Weights of a small GPT-style language model, trained from scratch on English Wikipedia.
Size: width 64, 1 head of 64, MLP 192 SwiGLU, vocabulary 7229, 1.73M parameters.
Training: a variant of Adam for these matrices, 123M tokens, 6780 steps.
Each number is 128 + 32 x the weight over the matrix's rms, rounded and kept within 0 to 255. Layers, rows and columns count from 0. Numbers have three digits each.

# down: layer 4 MLP down (transposed), 192x64, rms 0.161, rows 125-155, columns 0-63
# gate: layer 4 MLP gate, 192x64, rms 0.179, rows 126-156, columns 0-63
# up: layer 4 MLP up, 192x64, rms 0.17, rows 126-156, columns 0-63
down125:147113069144103095215157154119155140079066131093085097124132120087179118099126141133153119128166126111140138098148137093146100182213185123138026077045172215121137110089098079131117126084178205
gate126:125164117127147160177085160108112092164151132106115132086074193170210156097155070113142192115177130116139140152134146144097173190143128129043141146120107150087047140056123135154172124132206133
up126:185134094189161105150107117125178075109159187085101188100093118119151148142115120127070065128159168091163072150089129142160151123109103069134132110165125000167153100127195168097157084126181153
down126:088097121146111138148108095165222100152109152107106089182151097144037151092173102130134136121045170182052098078179163127154092091147074126082097101121072132167141117185099121128159204118142078
gate127:105118131125135139134133122148100109128133148123161138125155140133123110102113158142118142153124126123110113127147163128127112110127084136136126113110132141136139126171109123116097126129078138
up127:108131125152099131126143130102157109117114116133151099160121135100104141131122138155099118147089136143127137133140134147142127120138141151121140143135124161134152120102115157150117130127108119
down127:121154131141123108130102138128132118129140123128116122156110131186116128123131127136129144135149143132118149113122149104140135149106151157106145138136113120146115117122160129134131143145127129
gate128:112046110131127098139189199113076154133148196181141134138137090116107161120095159150100155132099138125110154102185127078148127068162108117173137161150130093186058188138087022114123192171180198
up128:146190126152150157133109037171214133152141111025112113085146135166150073123173107089141128122119157186087110071040100144105138167133153159143121065112133163090170088113188173156127090107116066
down128:082057070122132123143153174140130188114125153101121147129107121074116143128123144157147121136097117118130135000139142109088140087141138166179151177162147101148118176109140050110144104251123142
gate129:133127128120142131135122134132131134131132120122124131130138135124121132138131121126138119128131134115132128125127120119124136129122121122134126131128115129126117128116126123130150129130130128
up129:133125111130129135120112117116133126130125134136129129134109138136121120131124134123128154127131133147135133126122108119128128135130115125128127121128119125129129133135124121115131127128129127
down129:131128129120129128124133123122119137122130135129128145135136124135126124132129121117135129128128124128134132132125126116133125130130121126128126126120131129137119136123136126121138128130123126
gate130:074099158106095055035132155129135167081117235156146116093109097119155081117153157089107104119146082096135165133094100206107163122152126061080094148117148151104105112152110105093121053121064098
up130:202143120183151153185124144085092148144125118178106178155100151116116154093163085148197125095176079126152087146118156075140136135109111132119119162200065090088137173059144201212213154173131153
down130:041104106105107113183107110094172161072120127154135092142109086120250188091088141095119110138137125106110103036103170088079170123093174184128099148100162124101117118145091118089111154130080111
gate131:177117141059086080114158185098094169098137173163086124117137091088166180113159122151166129098187119099145121112120126135151170096136120082082085229086113064129098127145145162106097179131144111
up131:110189102154112214107136084160138137109128099110130078117099133110114171215150170156141157149143159132133054158119117083096125069096142140144148135139115145130131136123091041110111137105137134
down131:088127110156175219135093111143134113118148089110158147137143158117100070185088145137041130157051121121135119107118119112075103131091106155192172062158120158153120122090109089144137100150145140
gate132:124126127124128128128120135122101120127119125132122128130134126120136129125122121143129127128128116143123135125126140110134141123131121120132125130120118127125129134126127125125134131127125132
up132:121145137130141120125115126123129132131129122144130129124126119133122127132146128124131128114128123114130119128137114128128129137124132129132133132134128127122119128137124125125138121130133135
down132:132123132125137141119118121128119125132118131126121140120135126122134136133131125116130129125136127123137131121121127132121132134125123131130120125140130126133122132131132121128128126127136137
gate133:105075087117093164040057103126226089103197139089143144102126150084140160091126163156066137170086117110121102104102216155112176081135098141132126146160114143137168131171071130152123110125104087
up133:160191124139208093113115169121091125140134077060136139115149102128191146176098145135209145097094128132121148102058139102174096117131110165128126067098122043119098215112087148173137162134089190
down133:056165119074163139079095112198148150146185090141115158108128163120141079078118171143134180121107149119118107103100211129058127100126122172113136109059140128163187188142050116166072116128113096
gate134:161127153111135119198111072112169173185108103178107100142043119106127119103193103129151217079094106118152134119045097158152131078125131122134120192188186061115149191157093077157151122164085054
up134:096188170066144167098088125099089190148180132075097188161171184120126125059141060154107099112172200153130092075112147136063167190140123108143122133128133090043131094115165206083137147146107096
down134:169198160103105151160074094062132187150147175092139108200034141097142114067136105078151158092113139129138108079057127173167177117110064157133139176187161068098137141107112175133117153162090040
gate135:160153101091150130110141122079143098113177116071085114114118161086147141100118162164094193130126137090124094127096134152162165148164160119104184140148111139141169213062151092135105098127120145
up135:160153100099157120115126112075146107107169116079081108106123160088152155094136164161089211117120130087124090104086124159162172148172170121096184135150121139136167219069151083136092097127118146
down135:144132115160138136104150092125115113106136105106133105130106141114097116107108120184137144162128107093129057255135139133091149152082125152116128123145140146126169137113130121133094093030124147
gate136:123144126131135122142142125149122126126131129123133126133131119135139137108120126127131127124126132127129120132121148133135137124127130135127120131129136135126130128114122130124116132131136116
up136:137125130130120134136126132121130123123132129132126141140128121133134130117136131134132108142144122119133143126118122121131136129131135118131121137129138132116125121104116130124128141129126127
down136:118138136122142129133135138123140135133130127126134125128135126130113125122134130130144128114121122124117125130129127132127136123122127134124139122120125125124122134132118135135131134138123117
gate137:127150127124130158086096100134165185201140139191134131135119186163109154120145162104150182152159128151118153109119152112102100103107141119149128194166089107111099213082069089111107180139122138
up137:121129109131101088140173104138127120192147143146123118126154153126137088079136169110158179158126130122065170194109195129113105082111126075120155157128118198141134193074078159123173115113146172
down137:139112123088101108120172163120122076089141107111126118089161118087096142099112120142178032146128110078088135218185091131121127169115099116121118049095138157126144051152132134161132082093091152
gate138:152187154168108138142125140113141138151118107166100134161136125151113141126170169125137156108140072120121150126106099093135114114118168110107138161143054095122105128175073116114115109148143128
up138:164092087119132098153144126136134125149139135094107140134119108117144092097208113072092137132088119140094147155154153141162110121129157095116144127118106166117116114154146111149132121111151100
down138:104084096081123099154146110146111127137140124096113163143121157126136091107130135139101110130116170097138132143151152123108114115082111135134145057106139162137145159143150096188163115121088123
gate139:069077100051093078194115167108170123092162134106134176092176171135125074118113198116037143184065184167174097119100212178049092118087146160143081167063118099197184099068096122133083162174239125
up139:179184145215164181062147089155075126161096115132116081162086075114108168136142068144224106082179080092077158126166036068222171139172115118104177101203143141058066178184161122141152089090013127
down139:133093173093143102106110119157132149123187149081112113151141157127103143114161110115097123153104136134144141000119150131092136131177101121120108162117118110172143112103150149133096150205104115
gate140:109155130155103116129112173015127133091164084161106096130093091145120163116089129123111095134134087173117083116180125139130097151148098139048137178099094121146114111107106141122134139182151129
up140:138133087122158148115094100185145094160169164139127181146113175120128126160183135114106170114151148038183159095059145112128201126139123140134078130151080097061131135126169193136102144118149117
down140:144105145154126130156112130098187130105118097140120144164125127160130154121115074144109084115158109113152106037120154131147103131162137170078127255076093121132144140127137166105189142184124128
gate141:161191109181206167159101106180124160104093151104085133124138126176123191108189109030141183081097122106101145120154123152086062114128147207183115126193088142119116154125138066106138130119199133
up141:092159133151115093149025175124064136111157113140116182108136154119177152094099126144105106147155127045187166090090171127137133144112194107063097076144131102088144107151119155129100090139095086
down141:146178095151189159153045138144077134137112156097127134145105110147212144147132130062103167150110159072152113041157140194129096154132167177144094122153100145099132105168164069098112102027153082
gate142:140165125118134012166146139130127169093123106079149140131150172112123129059091111068134111111082068121138171131151141178132108130192090103173145151139068170136123096054184160200097203152166121
up142:058105122099112232138127093129135126191109145108077098169137084173116149164154204191120129153159187122108093120105131056108113101103170198174083087088171095126107138182121044121095128139089159
down142:087057143130095162154158174162162102178154115147093151140102099131089124172151153154080121127141174146094117000096113067150161146100147111074097107104171129075100164152096122118186061185113146
gate143:151100099111116134155097119162198070118171082154108088119072119208149102102145145141168150076114090114101139099121105111144123081093168155163094118132103073130092125106044070170045199171128118
up143:129105144101113119142112157145208097076212051137109094082094168130101071089144136133121154129136101042120113167157113147124120155095121120140100114139107093129147089148078120182064140155089136
down143:139103150101132080126103128136142166105085156095113142130116115085122166121129165159081141173076136126152087195143120108099180195131119100036129168120113126154133111069107201125181124031139118
gate144:121113126131124126119133135133109129124125135125136118114126143126145123130125129134123146136118128153133118129134137133132117120131119135120128125114128142133133124133133128121119118127125133
up144:137120126130133142113118137119100124129125149116120143113127137127149136139130126127128131134124127127133125125121123123122136130129123124125124126127122121133128132119139124122113131132129131
down144:120122125125131131127140132121133131133131126129135129123134132123120123124130140133124117132124135141123129138127137136123132127124118130126139117124127138120133143136118131129127125118129125
gate145:025159074063067149094097068182108074187163052094030082136087143189133140090102146130154150092085124071111113156208101138133140090138163252189107030198081177110173128138068042162090141238153163
up145:109070188237163172133152162194070038158206146147116111121087124179114021176144126103080137132161172080066120136208119203105131125104142078043102160086119051112128187149101141114094149132217184
down145:196158035083101084088160105137092219053083103080133161145150127110115142077110200200173146099180069081200077231128193088133117184177107198241182150128104204132087114131139124104146098113160108
gate146:129072237175065106074107110119148092114103105125120134150142146134129112178108151133090192141091137117181093113115123132160162099142093057140132145115083134110100139167159117133091148140130118
up146:105154136132083066105094153131203083077099118133129124121121103149170114152159167165157152114181125137129105084149108130100090084157113122156066126108134083142166143137074164107109137126112130
down146:095118163146062112075115163106167091080113129124138103129156130125089115159144210133060206131139133097141109058161108121167136097150123105081124120090134124155096115160124123115104149154132083
gate147:070059064129086105138192127160112131155147115176160112114043086126171114082180200128193135153129134091110126115160176112167105152148058117161112124142177122126162122163117128137097122137162169
up147:156115127092120078107171097153116162116148124167105145111084163078136106063191102136112172148116085146155180130190152087188131198125107115121146107121157141144138109154137182156149122144094151
down147:125101120137147168141116097109145143122194103158177113054115117098115151137141155095116140144097141116081129221126137145155082198169079157116131151123080098140140083195107119097136177182131164
gate148:135106074104143084165154160193172153134148108162081130092113130116128134156097157111168099157147129143099102129102153116102169103112122157111111164108148101121132180111141146139155132117117091
up148:132117175082128129190143149144099160154122114158104113135145160134090161154108140129190111102121089143082143124114143143140099119097136082117122127114134092102109149162119087116159159105112116
down148:159137099169149118109093135076121073126145114139156142136141133158152157073130154097152177106116118117126151209150099138162102141143107126136144122127093126123134141140100139128129123106089122
gate149:120091120190113087161155123192118092166131143147129133127111166183090097143115188135083173146119147146138082168134101110127109045127187159133145077109084140140115163118155041171090197118147080
up149:133169117104097117135190116087141158141151053113048135134165082064162150062082169139163113079109217150050109111095075101114153115128132076130151200119122092133146147152140121159150081134093160
down149:104118108159146123177149128184178131168134206129194134140120194190112122171131111130103133151170080126123100149160152121159114076111116141139121009151093172112098116126140070116131144164158089
gate150:119119138113124114101136119130119129120123127139133127138131125130134121146137128118135134131120132133133108127128127132129131125129126128138118132112139130122123139121128136129108124125131129
up150:133116141117121129117114127129106108128114137137131132116136145134141123133131123132135144129126115145130105126126135137121129123128110114129120119124138125122123134138130127133118135128126135
down150:139126131131125120129125136122109124122114122138132146126139132131135126125141141135115126132133123112119130130123122131113134130125120121116115111132119130136135136135128120123129121123125129
gate151:107156137160132121112111167143165163117175088121091089071111128096127152157127061114155147120127111120140091129170115121099152157130130143079116178079109116094103119124089150203148116151207142
up151:164121154187085129113114128118074169134141162111133105155098175191129145116179166144097108126131171153145161134083135125124091090135143092103193099143159105143108121180121122089125166113102081
down151:148065146153138195118088120108104083140135178135175157128154102150116114121130135097130119096126147157122183087086126126104137118143127104135130094173131137185088122160133096123093130122051097
gate152:150098180047159087115158165144150103121112070102167126068118141178122161089197147122055150112134094158148129085124182124129150120106095187116056176098073140167141159183119123083096085138127094
up152:177091167039172106116130134152150122118107064126166123077108135170141168109154122112053133136133101160132153139102192121110154142091106182115073160121093115183157150175110097044137092108118117
down152:192117134115162179118101082117121122148083089140180116121104119113108139147147114125109134130184110126150101255105140105113132155052140172155108125147151138194158106138127113099142093049149154
gate153:032146153114060096201191131089116139090151075040049139206139100082149132118193178190107090090087191135138161114132134170108127077093068142150081126064158180059190229068054125077059152221186101
up153:175116127113135147031171143112141100110163189166150097130089132184133135154114050080097111196226091060150026165128136110145160168142091112057123213137040113114076062125126109144143101078100177
down153:081135110175106147095092123183159116123168111123126111075128119075152139107094088135156084181195095158152149000143138099090126178144154104152154107121152119186056121125135143141104094161106173
gate154:122127176207144119125082098175146159153154080056153189112164136096117141114201161159157202096132154135085166106084118181143157081173131100128089074058169092206146079111142096156114108133194128
up154:105068082206139100171107100167123227206126066113103150101102107133106167169158108169124171185148183146079106186085072079137117060152138182141142135129136078166157092034169091171067066130174160
down154:117081084104154156124129114091169114104083166168076108122126111141166126148092171123064084196151076120112110239159105083089125146012138114142156128234111133122094142083145193105099104078057186
gate155:079162153141148121100085121127154126106129130123124124154093136123132136173140146127109098110165095126170090128155108076128175127160149051137135160097098166138063121126117158182093117160189105
up155:179097196122119116149083149113113084103110136126079154164137138096121100205104141147116086160175123096091145156137124115152162125106172096126139123134164104193102140133157176146108138160128088
down155:140044170107132089149149128128146121071121137125136121123110091146161155111125140113120128133115159122129093100075153172101103131098119107047111127134119116133143051135148125088154163000104170
gate156:157119137107169069110114181116098173118085132121160104125098095130107126157163102103182140151165121119142103116120091116126112120127090040094119128117143136105075149147126136162133100149119155
up156:102161069128101156110084123098137184139186101097147156081142127101169106068121130090143119152107141091139139130087136148125161139108121150130098140155167166107167121121095163134152066145108142